Each number is 200 + 20 x the weight over the matrix's rms, rounded and kept within 0 to 999. Layers, rows and columns count from 0.

# layer 9 MLP gate, 512x256, rms 0.161, rows 30-66, columns 128-191
213,198,215,206,216,168,187,211,196,193,225,194,236,171,203,192,234,208,208,202,166,210,197,228,212,196,244,211,180,159,190,175,221,165,175,221,164,232,203,250,173,201,208,171,196,202,183,188,202,183,165,198,217,244,223,232,192,217,198,195,200,182,240,211
194,193,213,176,218,164,179,197,183,170,191,179,200,205,185,198,178,196,227,224,174,190,182,226,220,210,216,179,173,164,184,195,170,178,210,170,165,203,213,184,223,196,227,194,185,239,173,201,198,230,207,196,216,187,228,210,184,192,212,188,225,215,204,158
227,165,160,207,205,221,204,184,226,194,182,158,209,201,199,216,194,187,224,200,163,216,187,205,175,188,214,215,230,198,224,181,233,216,209,172,197,203,238,220,197,186,205,225,202,207,217,175,207,175,202,201,193,177,198,175,169,201,183,230,219,211,180,172
190,184,229,169,205,173,203,173,201,166,188,199,215,184,204,238,186,186,177,152,204,203,226,185,179,196,197,206,199,222,182,180,196,191,208,175,239,202,203,212,208,187,203,189,176,193,195,188,211,240,191,183,184,187,203,189,227,181,213,213,225,180,182,195
203,182,217,220,164,191,187,231,147,136,186,224,194,222,181,220,217,182,234,183,166,180,202,182,188,203,229,148,181,210,249,200,193,230,199,195,225,188,211,217,234,226,217,224,233,206,226,202,162,182,191,186,218,215,209,218,230,183,196,226,156,210,208,213
200,180,208,194,226,197,207,206,190,202,190,190,202,186,203,212,210,188,194,154,185,206,185,194,156,219,194,203,195,185,179,205,196,212,192,204,260,219,197,229,207,215,172,193,207,218,204,232,175,248,172,189,194,183,215,219,180,194,141,188,244,223,194,197
201,166,214,208,234,205,166,232,212,161,187,189,218,181,216,212,209,197,184,210,224,195,175,194,227,203,208,231,195,203,210,191,198,222,181,198,176,195,173,215,223,204,183,200,217,189,213,186,192,214,195,221,205,232,237,176,191,221,221,222,193,192,213,184
187,233,185,228,232,188,189,191,151,220,196,194,222,225,222,190,200,218,189,203,225,215,240,224,233,199,179,231,206,208,196,188,202,209,175,223,188,189,188,192,206,205,190,205,221,203,204,227,217,166,198,188,224,204,211,220,226,172,210,239,181,189,177,159
179,180,222,194,184,191,191,179,218,171,205,195,181,181,217,199,199,218,199,215,194,210,173,179,161,166,241,218,227,231,201,205,196,178,189,217,201,179,210,178,194,206,194,196,210,216,202,191,181,179,193,233,214,236,203,214,191,199,199,213,200,191,223,170
191,200,188,201,184,176,233,187,208,189,195,194,187,216,212,181,150,168,198,186,213,215,211,191,234,192,209,208,201,204,190,224,190,207,179,231,151,190,194,199,194,229,233,193,193,227,237,203,199,200,222,202,203,207,184,172,214,214,211,200,202,180,194,163
236,191,191,195,190,233,212,174,207,169,205,228,204,220,204,189,190,224,213,200,192,181,189,213,181,185,220,213,214,195,217,179,212,223,215,173,164,246,207,161,190,188,227,188,221,198,199,212,207,235,164,200,203,246,172,180,180,199,213,192,183,180,205,205
206,209,196,195,202,231,207,183,174,191,210,211,209,182,214,194,219,240,235,212,189,250,178,220,175,182,239,188,230,203,214,205,219,212,180,183,200,215,194,202,204,209,198,184,197,222,186,220,195,181,198,194,212,196,196,233,150,184,201,208,255,201,210,229
214,222,198,201,188,213,209,179,163,201,235,192,173,231,207,211,167,194,205,210,157,196,182,192,214,203,202,196,222,212,196,190,177,215,215,165,242,227,208,212,210,212,193,171,232,205,238,185,205,232,176,176,210,188,187,221,224,174,175,224,204,182,222,203
214,202,220,193,200,193,192,211,212,197,179,206,205,188,196,171,177,214,235,204,216,198,172,214,229,225,214,219,192,164,195,222,222,185,220,160,187,191,193,205,197,192,209,170,188,186,213,171,150,208,169,210,206,207,185,215,201,201,207,186,224,216,179,198
247,149,228,188,204,224,192,207,238,189,208,186,212,192,161,173,226,221,191,169,212,180,191,168,211,170,221,211,202,235,189,227,174,202,184,186,218,223,202,164,232,219,190,239,206,205,185,174,215,212,187,219,211,218,200,206,198,189,208,235,216,230,207,180
200,199,210,217,197,237,238,194,225,169,222,196,201,185,174,198,197,172,199,222,190,196,211,213,204,187,212,204,246,173,195,188,172,199,206,173,181,174,198,178,216,187,202,206,233,206,176,215,167,193,212,204,195,211,200,203,189,194,185,222,216,195,206,225
219,242,220,200,196,207,192,210,206,176,187,198,201,227,209,215,176,200,194,170,209,219,198,212,209,179,240,180,229,181,168,194,208,218,194,172,221,237,175,221,182,182,210,213,233,210,227,216,207,229,212,208,163,231,218,241,153,222,234,229,183,164,191,198
208,185,207,213,171,218,228,189,243,193,214,210,202,168,228,170,183,207,215,187,219,213,219,221,198,195,209,173,204,199,174,162,210,213,191,204,203,223,194,217,176,195,205,203,194,239,184,242,245,216,211,180,226,192,217,230,194,195,212,208,200,202,211,189
204,197,225,201,225,197,189,206,178,216,218,206,202,215,193,170,218,228,206,179,222,225,191,216,238,186,171,192,186,204,200,167,181,218,202,237,205,185,212,209,204,156,156,205,174,180,192,196,209,176,210,196,229,188,242,198,171,179,180,185,217,191,205,224
186,197,214,173,205,184,205,157,199,202,232,200,198,203,188,171,180,210,177,229,163,141,169,178,218,225,212,205,214,182,161,224,184,208,195,205,200,206,183,245,172,162,230,193,195,203,200,218,215,195,204,203,176,223,229,193,203,179,222,184,221,214,242,188
205,185,224,180,212,232,182,225,177,173,243,191,193,220,169,208,192,196,192,193,143,160,196,163,187,202,221,186,208,201,182,216,189,204,192,195,230,241,212,217,192,215,198,194,216,206,211,222,192,215,220,198,174,200,186,205,229,158,206,184,202,194,172,195
224,181,203,219,165,186,197,231,153,214,206,184,196,212,181,221,230,224,169,216,211,200,147,183,210,195,228,189,190,174,197,212,214,207,183,209,201,205,221,224,195,184,177,206,177,230,190,219,210,200,217,224,199,222,226,220,234,172,177,190,193,179,230,249
196,220,206,198,190,183,200,148,176,196,213,188,188,223,192,206,203,206,198,183,200,204,208,209,219,222,195,221,193,201,213,203,205,200,220,218,169,222,164,206,206,231,188,216,205,175,199,235,205,164,199,183,217,184,180,198,257,204,216,195,207,200,206,210
219,215,176,202,197,184,203,192,205,199,170,199,213,199,194,196,180,216,221,214,174,218,175,235,204,152,199,208,209,175,181,195,222,161,186,212,210,167,226,192,194,191,204,202,209,222,228,177,166,207,205,191,215,193,177,197,183,194,197,223,220,189,215,184
158,209,167,222,195,207,190,218,217,184,205,219,181,209,187,238,176,185,205,170,193,235,180,213,194,234,186,224,208,191,190,171,243,201,183,189,195,170,185,194,196,160,207,196,211,183,229,202,218,198,199,196,204,162,198,199,207,204,224,206,208,229,203,168
206,226,201,192,182,186,210,191,203,186,209,179,219,209,195,229,206,177,205,182,201,187,223,185,215,209,190,191,152,183,238,187,236,211,231,237,183,199,219,231,186,213,224,213,185,224,252,169,165,161,204,203,196,181,235,198,189,242,214,201,214,225,227,209
176,229,200,172,214,208,186,189,207,192,203,203,206,206,219,173,206,230,229,188,207,193,165,187,218,228,202,181,166,198,203,208,179,207,182,188,185,218,202,177,194,188,213,131,201,237,185,190,222,219,201,203,198,210,249,220,184,196,194,196,197,206,193,163
191,211,208,207,192,214,219,200,210,188,190,204,211,197,193,197,178,196,221,185,197,216,188,182,213,188,216,198,164,198,212,210,229,202,199,185,189,174,241,189,193,183,194,195,187,233,190,246,198,165,225,183,221,227,196,191,175,169,161,207,180,210,189,186
186,154,197,243,234,190,193,193,214,167,182,173,195,155,191,212,183,206,223,163,222,162,233,215,217,218,213,214,199,206,203,228,221,185,215,210,186,195,181,224,212,168,204,185,215,177,176,207,209,231,218,184,216,183,191,209,223,163,172,194,202,212,187,241
225,203,217,197,233,194,203,162,207,209,239,236,189,209,220,227,199,203,174,185,171,248,158,250,196,210,216,190,197,224,182,191,209,157,177,195,151,218,187,205,243,200,173,211,210,223,185,190,205,191,204,185,189,222,219,206,161,170,216,243,211,213,170,174
215,194,197,203,204,207,207,163,210,229,206,194,221,191,184,204,218,187,238,202,183,240,186,190,206,194,197,171,190,210,217,193,183,235,164,182,172,205,166,207,183,229,199,150,204,214,193,220,187,187,165,190,199,212,249,224,220,236,212,168,188,252,192,180
176,212,192,189,212,194,213,204,191,194,174,182,216,213,196,209,154,217,193,178,195,236,196,223,182,189,195,219,204,202,182,221,198,227,204,188,200,192,159,215,202,201,234,191,184,228,169,190,208,157,201,179,214,187,188,224,196,187,179,176,178,199,218,191
191,213,236,187,215,190,200,199,189,208,167,169,223,187,179,180,197,202,174,216,188,205,217,171,191,213,180,196,182,206,187,195,191,183,221,215,191,264,174,206,190,215,172,170,208,203,182,214,167,182,208,214,220,220,249,190,203,187,202,224,207,227,204,197
175,209,223,205,178,203,195,216,181,183,220,206,223,188,203,199,167,196,197,193,200,233,211,192,185,233,229,202,213,208,160,176,200,259,209,192,193,218,216,181,189,174,202,169,218,213,242,204,216,202,210,188,197,204,174,169,169,191,228,203,216,178,189,234
169,199,222,189,193,201,189,220,214,212,234,197,194,159,200,185,214,169,201,172,210,226,205,191,186,203,248,225,204,209,161,216,180,196,217,204,185,191,214,236,161,166,207,174,189,216,216,192,178,227,185,179,230,191,176,214,203,171,207,181,218,215,209,167
171,201,203,166,197,185,185,195,201,236,206,245,159,234,191,203,199,178,206,201,196,186,219,205,188,186,235,203,189,215,200,209,222,216,226,137,199,216,184,239,215,191,207,182,232,212,206,190,196,191,238,210,191,181,220,233,216,169,173,180,206,194,182,202
215,200,203,227,204,236,191,226,208,194,184,210,196,200,196,193,210,213,213,186,193,207,183,194,190,182,195,222,171,184,156,149,204,211,182,204,195,224,180,224,202,201,176,190,218,188,196,166,211,199,179,217,189,212,161,190,188,197,197,186,201,196,152,168
# layer 9 MLP up, 512x256, rms 0.171, rows 30-65, columns 128-191
164,226,202,205,167,182,207,179,174,201,189,236,174,214,235,198,165,201,186,198,198,199,208,188,165,241,213,185,193,192,235,248,194,211,209,216,159,195,223,188,158,210,186,221,172,139,200,191,206,227,200,222,190,170,217,156,201,219,252,194,216,162,178,196
219,203,215,187,216,232,180,194,232,219,169,209,190,236,215,164,209,209,208,181,222,207,191,201,183,146,211,232,176,197,197,214,208,168,213,217,209,214,203,187,210,190,212,196,236,205,230,219,209,165,198,187,186,185,202,224,216,176,218,182,202,182,203,215
216,224,220,205,203,186,207,199,194,217,235,171,195,190,232,213,171,206,228,212,191,181,176,223,190,185,205,159,195,237,221,193,203,229,209,217,207,230,198,205,229,222,187,240,199,213,220,217,153,222,208,233,199,173,187,192,198,185,221,197,237,199,195,174
172,212,214,204,194,193,214,210,196,229,213,200,186,165,189,175,201,196,202,190,224,211,164,198,177,211,188,190,196,203,200,217,222,220,198,189,198,210,205,207,204,189,191,186,234,193,203,174,199,217,204,215,212,228,218,188,202,208,239,216,160,221,204,198
190,220,186,184,183,220,195,176,196,203,185,214,211,182,168,210,241,190,191,185,194,215,204,224,213,203,219,233,174,205,228,174,205,175,204,212,251,216,192,234,169,182,211,184,212,229,211,184,163,234,219,188,204,211,219,245,172,216,185,197,204,230,178,202
210,198,229,176,222,199,187,194,185,224,191,192,216,196,186,177,210,193,184,185,175,188,198,186,186,177,212,205,198,204,206,196,207,249,200,202,213,194,208,206,191,191,178,231,201,230,226,199,194,185,189,197,203,218,192,196,176,234,203,233,203,198,176,149
202,218,219,189,232,184,175,206,215,201,154,210,149,158,171,194,230,241,211,185,192,206,191,198,209,226,193,190,198,190,222,181,184,223,189,238,214,202,216,187,237,191,226,196,211,181,222,183,253,188,214,235,190,241,231,220,179,199,167,200,168,209,244,216
186,218,220,220,171,198,185,173,178,184,221,226,210,217,224,189,195,200,196,214,199,204,158,194,188,187,206,204,169,241,196,180,186,191,179,231,189,220,187,197,235,215,210,192,235,196,212,176,201,188,176,210,191,188,169,175,199,215,194,202,208,223,210,240
178,225,174,194,216,226,187,207,198,184,177,214,161,189,218,245,188,179,213,210,194,215,215,247,200,222,189,192,190,183,157,216,233,217,203,219,187,262,197,215,169,211,217,202,172,216,180,203,188,233,191,181,213,231,195,216,198,197,202,177,180,192,181,209
186,206,198,227,192,199,204,216,202,187,217,194,198,161,209,209,196,170,232,201,214,238,204,194,221,211,209,194,215,194,180,207,225,200,225,215,172,171,207,187,191,186,238,183,188,221,196,222,212,194,169,219,212,228,172,201,211,222,197,216,211,206,202,215
214,222,208,211,172,241,205,165,211,167,209,174,191,196,196,230,188,183,196,206,225,179,216,180,203,216,193,188,227,233,227,208,206,199,208,200,164,177,205,223,183,199,220,211,216,183,212,211,185,208,229,188,222,204,190,214,186,169,216,189,194,203,194,249
183,244,193,234,187,187,188,198,150,206,190,209,204,185,235,186,182,191,167,195,177,195,206,169,222,201,198,209,168,199,191,215,201,162,196,167,204,188,185,198,186,234,245,184,201,179,195,175,177,191,218,193,199,193,188,185,168,234,224,186,167,230,230,207
212,190,240,192,165,212,201,199,193,220,178,208,209,173,179,204,187,161,177,184,161,164,232,170,176,190,235,227,205,193,183,209,188,170,172,211,208,198,181,223,202,199,210,217,194,193,215,187,146,190,252,222,193,221,188,198,191,194,229,185,162,205,222,186
178,236,203,209,171,209,208,180,167,208,178,221,204,192,215,199,191,177,194,214,172,212,180,184,200,212,208,188,176,164,232,184,222,202,203,218,224,211,196,196,230,185,194,185,199,173,234,200,222,228,239,170,179,239,209,199,216,237,211,184,212,221,185,202
199,204,210,200,213,205,199,177,204,217,211,217,214,220,193,191,256,167,207,212,193,214,191,221,227,251,174,164,175,211,180,232,216,235,209,240,192,163,217,180,228,187,178,175,213,202,213,231,192,184,183,206,176,187,178,185,205,202,228,233,194,202,177,226
221,184,166,190,204,212,186,213,206,194,213,224,184,184,206,202,171,195,188,226,188,239,234,212,189,205,208,199,217,176,190,215,220,210,198,182,216,229,178,208,208,223,255,226,206,212,197,201,206,194,210,212,214,178,212,156,167,209,202,201,211,204,205,223
234,141,201,169,172,182,205,221,215,215,204,180,223,153,188,216,239,179,194,189,191,183,214,206,208,187,228,170,218,203,160,173,166,167,200,219,197,229,230,169,211,176,209,239,156,210,243,140,209,170,152,189,211,169,210,186,187,199,209,186,189,235,223,187
220,232,214,183,195,174,202,184,175,224,188,207,189,205,206,231,209,185,154,173,207,210,247,197,186,195,153,180,213,184,215,224,203,212,207,195,170,191,187,209,210,223,233,186,217,209,175,190,204,231,235,229,169,187,189,173,238,222,243,175,205,231,155,237
194,225,186,156,208,217,202,209,207,196,203,218,231,227,191,209,183,208,164,229,207,183,191,200,187,237,205,198,268,221,213,202,196,213,196,194,179,153,164,186,204,236,187,207,224,195,201,181,198,212,263,201,199,214,176,199,170,226,187,227,199,201,184,198
204,187,208,211,213,170,220,214,192,176,185,211,206,200,218,197,200,229,234,165,209,197,198,229,194,197,151,216,183,198,216,229,189,198,183,170,239,192,177,224,240,192,193,204,166,193,235,184,197,245,251,176,222,224,200,192,229,205,174,195,174,205,222,201
223,199,192,173,194,188,175,206,211,214,206,173,206,195,189,206,227,182,230,189,218,206,193,206,176,246,175,171,216,189,192,198,189,195,224,215,227,185,182,228,196,188,165,182,191,196,141,163,227,200,180,189,198,226,234,234,180,199,190,228,182,199,231,182
174,198,194,224,197,202,217,188,204,211,205,200,209,185,226,223,206,207,220,207,172,225,252,193,164,210,207,202,199,204,180,172,228,210,224,215,206,180,201,173,221,198,203,232,236,196,220,197,190,145,211,219,219,197,234,208,206,187,182,220,210,193,218,211
217,209,217,216,224,210,202,195,238,226,210,187,198,197,219,199,212,201,197,226,170,220,211,204,200,179,150,222,205,226,213,174,176,209,199,208,225,224,195,218,233,169,210,187,208,201,179,184,168,189,181,193,208,227,217,206,178,210,212,233,216,245,182,192
208,209,209,229,215,223,163,240,199,185,157,189,194,218,191,208,170,180,223,168,171,207,211,198,175,176,207,194,192,202,221,137,207,205,162,191,210,188,195,188,174,169,181,175,210,237,207,221,168,239,184,218,180,209,172,232,178,165,189,204,158,205,169,198
239,169,222,215,233,253,200,189,215,177,204,213,208,206,216,168,224,185,214,198,190,157,188,204,185,197,173,169,215,204,202,239,226,178,185,204,251,198,209,211,210,216,187,197,185,218,206,191,215,180,184,199,214,221,178,232,230,217,206,212,217,184,208,208
184,192,189,201,189,187,199,194,181,207,194,158,212,195,227,181,213,201,199,217,164,183,217,212,159,170,180,205,194,201,227,207,174,189,159,210,191,217,216,217,187,209,191,199,208,194,229,173,197,189,221,195,208,207,212,200,190,204,200,178,226,174,212,206
173,237,204,195,144,182,194,201,179,195,210,210,199,206,171,215,171,227,188,160,194,225,207,165,214,231,213,190,179,209,211,208,199,232,213,195,237,195,170,214,212,200,222,194,218,172,200,186,223,171,212,218,204,176,192,203,185,191,216,172,206,188,211,234
184,208,226,187,218,191,206,202,178,194,210,216,214,201,159,187,199,211,222,205,170,210,165,200,219,190,200,212,157,199,196,195,175,206,176,193,151,178,225,238,272,193,233,188,241,187,216,181,191,195,232,192,232,197,220,229,214,224,192,215,204,190,180,220
199,207,224,182,202,216,206,198,198,217,190,232,175,186,223,185,209,219,200,204,192,210,210,206,181,198,198,176,206,209,176,188,180,197,215,174,222,179,218,187,180,218,171,207,202,196,187,207,222,177,219,173,231,218,204,178,182,154,199,200,209,188,197,176
210,202,189,218,186,215,197,174,234,237,246,234,198,206,158,225,202,194,171,150,177,177,168,165,218,210,218,235,219,220,200,187,206,180,205,203,193,227,212,178,198,203,168,168,186,181,193,183,194,224,239,241,166,227,191,218,204,224,242,231,166,180,160,223
177,199,186,210,213,178,175,184,201,190,198,190,220,201,192,174,197,214,166,201,173,209,174,181,213,193,205,214,209,218,242,202,205,215,189,210,209,208,158,210,184,216,195,188,181,230,206,200,185,191,187,206,219,187,209,157,201,196,161,219,193,192,228,255
183,202,161,184,211,222,218,186,172,227,178,210,182,191,200,209,221,215,205,213,225,208,181,239,216,170,224,177,202,212,201,167,227,221,218,184,170,177,139,192,178,218,202,171,208,200,191,181,189,173,190,196,215,167,188,176,196,214,164,240,235,232,200,228
196,218,223,194,187,198,231,205,137,213,228,197,191,219,190,207,198,218,207,222,202,231,210,220,222,226,218,188,182,152,198,179,157,202,200,216,190,187,191,197,180,226,185,193,183,217,206,173,180,160,227,163,191,192,209,187,200,205,182,179,217,203,214,192
204,183,238,226,230,211,217,154,185,226,202,212,205,244,230,204,237,233,206,217,197,243,200,219,189,219,176,174,220,204,223,202,199,200,207,248,206,232,160,158,204,198,208,200,205,176,239,213,200,185,187,195,213,178,215,222,186,212,237,189,249,185,174,226
190,192,224,192,171,227,226,196,214,191,182,173,202,184,233,160,193,210,202,204,217,196,216,220,196,179,202,263,211,211,186,209,188,171,216,217,214,164,186,207,230,210,216,160,203,177,209,184,213,192,216,197,200,168,227,189,153,237,188,177,193,209,177,200
201,197,212,222,202,220,197,223,212,218,208,202,221,182,213,187,192,188,192,189,217,198,218,199,212,198,220,207,199,246,175,195,236,181,194,237,214,207,194,160,218,218,169,213,186,174,194,196,208,180,180,184,246,210,219,178,216,224,231,172,166,178,226,192
# layer 9 MLP down (transposed), 512x256, rms 0.166, rows 30-65, columns 128-191
204,155,210,189,198,211,205,218,207,200,200,245,173,227,207,218,220,204,200,193,182,192,213,172,199,160,190,225,179,213,212,231,198,250,167,229,198,202,168,205,213,211,192,225,190,201,216,211,166,186,202,181,185,234,207,194,187,217,208,198,223,179,213,184
195,209,230,178,189,180,171,225,185,185,197,181,197,222,175,191,171,163,162,192,238,176,173,211,189,184,230,230,210,194,182,197,202,230,221,215,197,227,170,204,194,212,164,215,190,211,194,235,182,190,186,204,208,201,189,205,198,201,192,186,200,194,201,200
240,222,216,155,218,174,206,167,221,206,197,192,176,210,207,206,179,208,186,180,201,219,223,214,192,237,211,222,182,230,183,186,215,205,236,211,186,199,192,183,177,211,175,211,207,211,177,207,209,194,200,190,217,219,214,192,175,201,179,216,232,208,206,195
217,210,236,220,215,243,213,178,218,198,215,181,188,193,195,212,227,209,176,182,217,188,199,215,210,182,206,191,172,175,158,213,230,220,215,200,200,183,246,200,209,233,204,194,194,180,256,172,234,202,215,163,198,218,173,174,200,234,198,199,192,202,192,205
212,248,197,219,187,221,193,219,196,194,158,189,193,208,177,208,227,228,209,224,184,216,162,211,215,192,177,214,229,214,201,204,214,219,204,210,212,222,231,174,189,200,208,182,207,213,157,226,170,222,185,192,189,198,188,191,225,224,197,187,184,181,202,199
190,198,201,200,203,220,197,223,189,180,215,178,189,209,203,178,213,198,196,213,245,203,181,205,171,214,165,198,217,156,221,193,186,207,165,195,185,175,178,196,193,179,182,192,222,184,202,183,186,193,224,213,205,209,188,189,201,199,179,197,198,202,217,222
201,222,170,221,213,177,236,206,234,197,195,210,214,204,199,211,227,192,225,202,217,193,166,216,221,220,221,176,196,185,254,177,209,211,202,227,198,193,187,157,218,209,188,255,225,228,187,198,172,189,202,183,205,206,205,203,178,171,178,207,173,205,207,218
185,219,199,180,190,160,203,215,183,230,196,197,206,204,189,176,176,245,178,192,185,195,219,179,194,203,227,215,238,203,189,209,214,188,225,183,218,220,224,185,212,192,217,192,195,220,211,163,194,194,180,202,175,180,200,202,225,165,190,192,198,183,217,231
196,192,207,196,241,215,207,214,200,186,216,194,196,179,210,228,213,188,204,225,203,194,225,176,216,204,178,178,175,205,201,205,192,198,184,187,190,214,220,225,210,182,171,193,181,208,189,209,176,179,224,217,195,212,202,180,210,192,195,188,163,165,236,194
203,191,188,218,190,213,219,207,196,201,157,218,193,207,207,211,185,184,186,234,208,188,212,209,208,197,242,186,177,208,189,214,187,228,189,224,214,172,196,165,165,225,196,235,207,225,141,221,194,183,207,179,198,194,188,196,180,186,209,190,236,191,182,172
201,201,184,206,182,224,181,227,189,196,174,208,186,162,172,213,199,188,193,175,176,212,187,205,180,226,218,217,196,221,202,215,195,214,194,161,192,229,175,229,220,178,149,223,187,206,247,204,160,202,217,227,230,231,222,213,229,200,225,215,182,154,201,192
233,210,220,169,231,235,212,175,220,222,161,223,188,172,186,210,201,215,174,186,206,187,210,201,222,214,213,215,182,216,212,194,188,200,210,229,171,230,218,186,217,192,164,207,213,230,224,196,217,188,215,176,168,177,235,176,213,216,203,187,208,214,240,231
195,209,194,174,204,198,187,186,184,181,204,167,201,181,208,198,154,204,190,190,181,234,179,241,239,183,187,177,185,224,210,244,186,212,245,193,190,167,252,215,170,171,190,184,217,162,206,207,168,194,224,220,183,202,168,163,207,178,215,210,221,191,215,231
188,210,236,152,212,205,185,184,162,272,196,206,206,189,197,183,217,210,224,227,192,203,180,157,217,170,202,202,171,217,207,207,208,146,216,203,217,201,205,200,190,168,218,190,235,211,169,223,192,204,174,247,183,172,192,201,202,235,194,194,168,204,185,201
165,196,187,205,185,207,226,225,224,188,226,199,178,220,208,174,193,234,241,227,189,190,187,219,205,198,195,193,175,204,150,188,187,242,193,230,198,200,212,208,195,203,179,204,203,200,238,198,202,163,204,172,189,181,203,199,203,192,203,209,224,188,226,207
224,178,225,207,193,225,232,195,178,194,220,168,194,240,195,150,218,179,209,201,215,181,188,187,184,200,186,194,205,236,199,170,208,208,185,207,187,186,232,214,226,188,187,196,220,188,213,163,228,197,184,193,217,188,169,197,199,214,191,173,176,207,230,185
188,172,185,196,221,240,204,214,195,184,176,197,222,203,216,200,192,172,175,160,194,224,193,183,185,191,235,202,187,193,192,222,232,194,187,210,201,195,190,195,207,177,206,203,209,233,172,179,148,210,215,203,181,220,212,216,226,200,200,169,195,197,206,196
185,219,194,204,189,164,181,207,164,212,187,196,209,177,200,217,171,211,183,169,209,231,197,198,204,216,180,214,197,208,224,225,223,179,214,201,214,200,212,192,180,203,173,188,194,214,157,218,226,236,192,194,160,176,221,167,192,179,213,176,208,228,199,203
180,193,162,223,185,178,203,216,244,218,216,193,192,228,196,178,213,191,188,191,179,221,233,187,181,199,227,193,216,194,204,203,220,192,224,209,215,211,188,184,189,195,172,217,206,217,213,215,217,206,206,185,226,204,179,179,227,198,229,195,183,190,189,211
187,197,180,229,172,187,211,174,219,179,177,212,181,181,205,213,235,218,244,145,199,195,157,187,210,190,163,208,205,213,199,214,231,186,185,188,200,196,175,218,238,214,208,158,181,207,197,195,206,205,221,200,190,204,206,182,211,191,199,207,183,199,212,207
181,214,180,208,218,174,222,198,171,175,191,209,166,193,176,187,171,220,243,191,189,181,216,200,221,174,207,209,198,229,180,166,207,222,197,237,185,216,197,197,191,204,183,244,202,213,218,208,232,223,200,188,245,195,235,198,174,198,202,185,195,186,216,183
185,225,198,216,217,205,190,213,197,214,194,214,231,203,204,181,202,224,217,217,210,201,203,154,175,204,192,192,201,194,195,232,245,191,207,226,215,213,210,184,225,190,193,185,200,212,204,197,193,155,197,219,179,169,203,191,229,200,182,185,189,244,180,197
216,198,178,185,181,190,170,220,203,192,191,206,211,201,190,200,191,203,215,161,195,200,197,194,198,174,212,223,226,187,253,216,213,194,226,194,191,211,183,199,208,162,195,211,182,196,175,209,199,197,223,193,217,212,179,237,150,188,211,208,206,198,219,196
208,157,208,214,188,186,257,222,238,178,179,199,183,200,190,204,183,212,202,178,226,207,202,212,175,184,254,192,216,194,198,238,196,187,212,175,205,239,210,181,236,169,224,234,224,193,208,228,163,183,172,181,175,248,194,201,201,168,217,209,214,188,202,214
213,167,171,199,221,186,208,198,185,206,165,182,229,172,199,182,191,205,217,243,212,211,174,216,217,222,196,202,216,170,251,220,196,187,186,205,197,205,238,222,182,251,210,174,224,224,186,201,193,175,206,232,196,191,210,192,214,212,194,195,215,218,171,181
177,187,208,204,185,203,207,217,228,196,182,202,237,181,178,200,197,170,205,195,185,169,197,182,155,198,182,178,171,181,219,193,195,203,203,193,169,197,203,210,142,218,178,168,224,198,216,218,158,174,195,210,218,185,181,229,195,192,201,206,169,177,223,213
200,193,197,189,222,215,177,224,190,189,213,225,196,190,198,182,239,244,233,151,154,201,200,188,227,212,180,209,144,167,198,215,169,174,175,237,178,228,199,234,186,191,196,169,223,217,205,204,217,172,194,229,235,217,171,230,205,231,182,221,224,239,195,194
175,175,178,223,179,169,234,229,232,197,207,215,174,188,212,169,170,225,166,194,185,199,228,202,201,181,196,210,176,219,227,183,228,174,193,200,194,178,208,201,234,190,221,188,197,224,210,183,197,180,158,202,194,222,193,191,216,198,189,209,182,211,192,190
213,158,168,206,188,189,213,185,216,171,182,177,204,213,211,223,180,191,185,196,210,162,213,182,227,194,187,224,212,198,201,194,205,220,207,198,192,202,180,201,212,193,207,204,225,189,200,191,226,217,201,182,203,165,202,205,222,212,190,182,208,213,202,205
207,212,217,209,213,221,146,194,224,197,199,182,161,173,195,189,217,182,204,219,197,224,186,202,176,246,204,207,193,186,214,204,208,217,189,225,182,213,244,180,195,199,223,199,198,211,201,181,206,178,215,162,225,202,211,221,184,205,216,188,178,207,194,204
214,193,172,195,217,215,202,200,209,191,221,200,194,177,185,225,200,188,206,213,179,205,218,209,174,212,191,186,198,210,239,212,187,202,211,163,183,229,196,183,197,170,178,222,225,196,219,176,176,186,199,217,213,207,204,205,216,237,240,180,194,207,189,225
206,193,151,216,205,191,185,203,173,185,187,190,183,166,203,191,163,217,258,228,179,188,203,189,237,200,215,195,231,223,223,168,191,197,173,214,205,189,195,170,204,176,175,178,206,227,194,197,197,197,204,180,243,213,152,232,191,208,195,180,201,219,156,206
181,240,219,196,197,188,179,224,192,206,242,178,188,252,200,163,197,229,204,176,147,171,190,184,181,227,197,186,213,210,204,187,166,185,189,220,199,199,216,189,157,199,211,184,195,212,171,208,193,163,197,196,182,211,195,199,180,233,191,254,211,182,192,188
201,202,197,179,160,225,212,218,226,209,192,193,180,213,183,226,240,226,196,218,206,165,195,213,211,206,207,224,218,214,208,211,190,206,200,222,203,202,243,190,211,219,205,219,235,163,179,203,204,227,213,158,194,173,200,192,185,174,170,185,183,178,217,183
207,162,197,185,179,233,222,185,212,200,220,208,218,192,181,145,221,174,197,225,223,231,201,214,206,198,211,208,173,207,196,174,195,191,188,203,206,257,215,186,240,179,193,195,173,197,207,202,234,177,214,181,166,212,185,202,188,221,192,204,196,204,193,231
207,207,163,185,204,212,177,182,189,185,223,202,217,198,165,217,183,211,195,205,200,187,173,177,192,207,214,191,181,221,188,236,205,214,163,224,194,179,214,212,201,221,192,164,209,231,236,221,202,179,183,183,186,178,195,166,213,194,208,214,208,199,156,203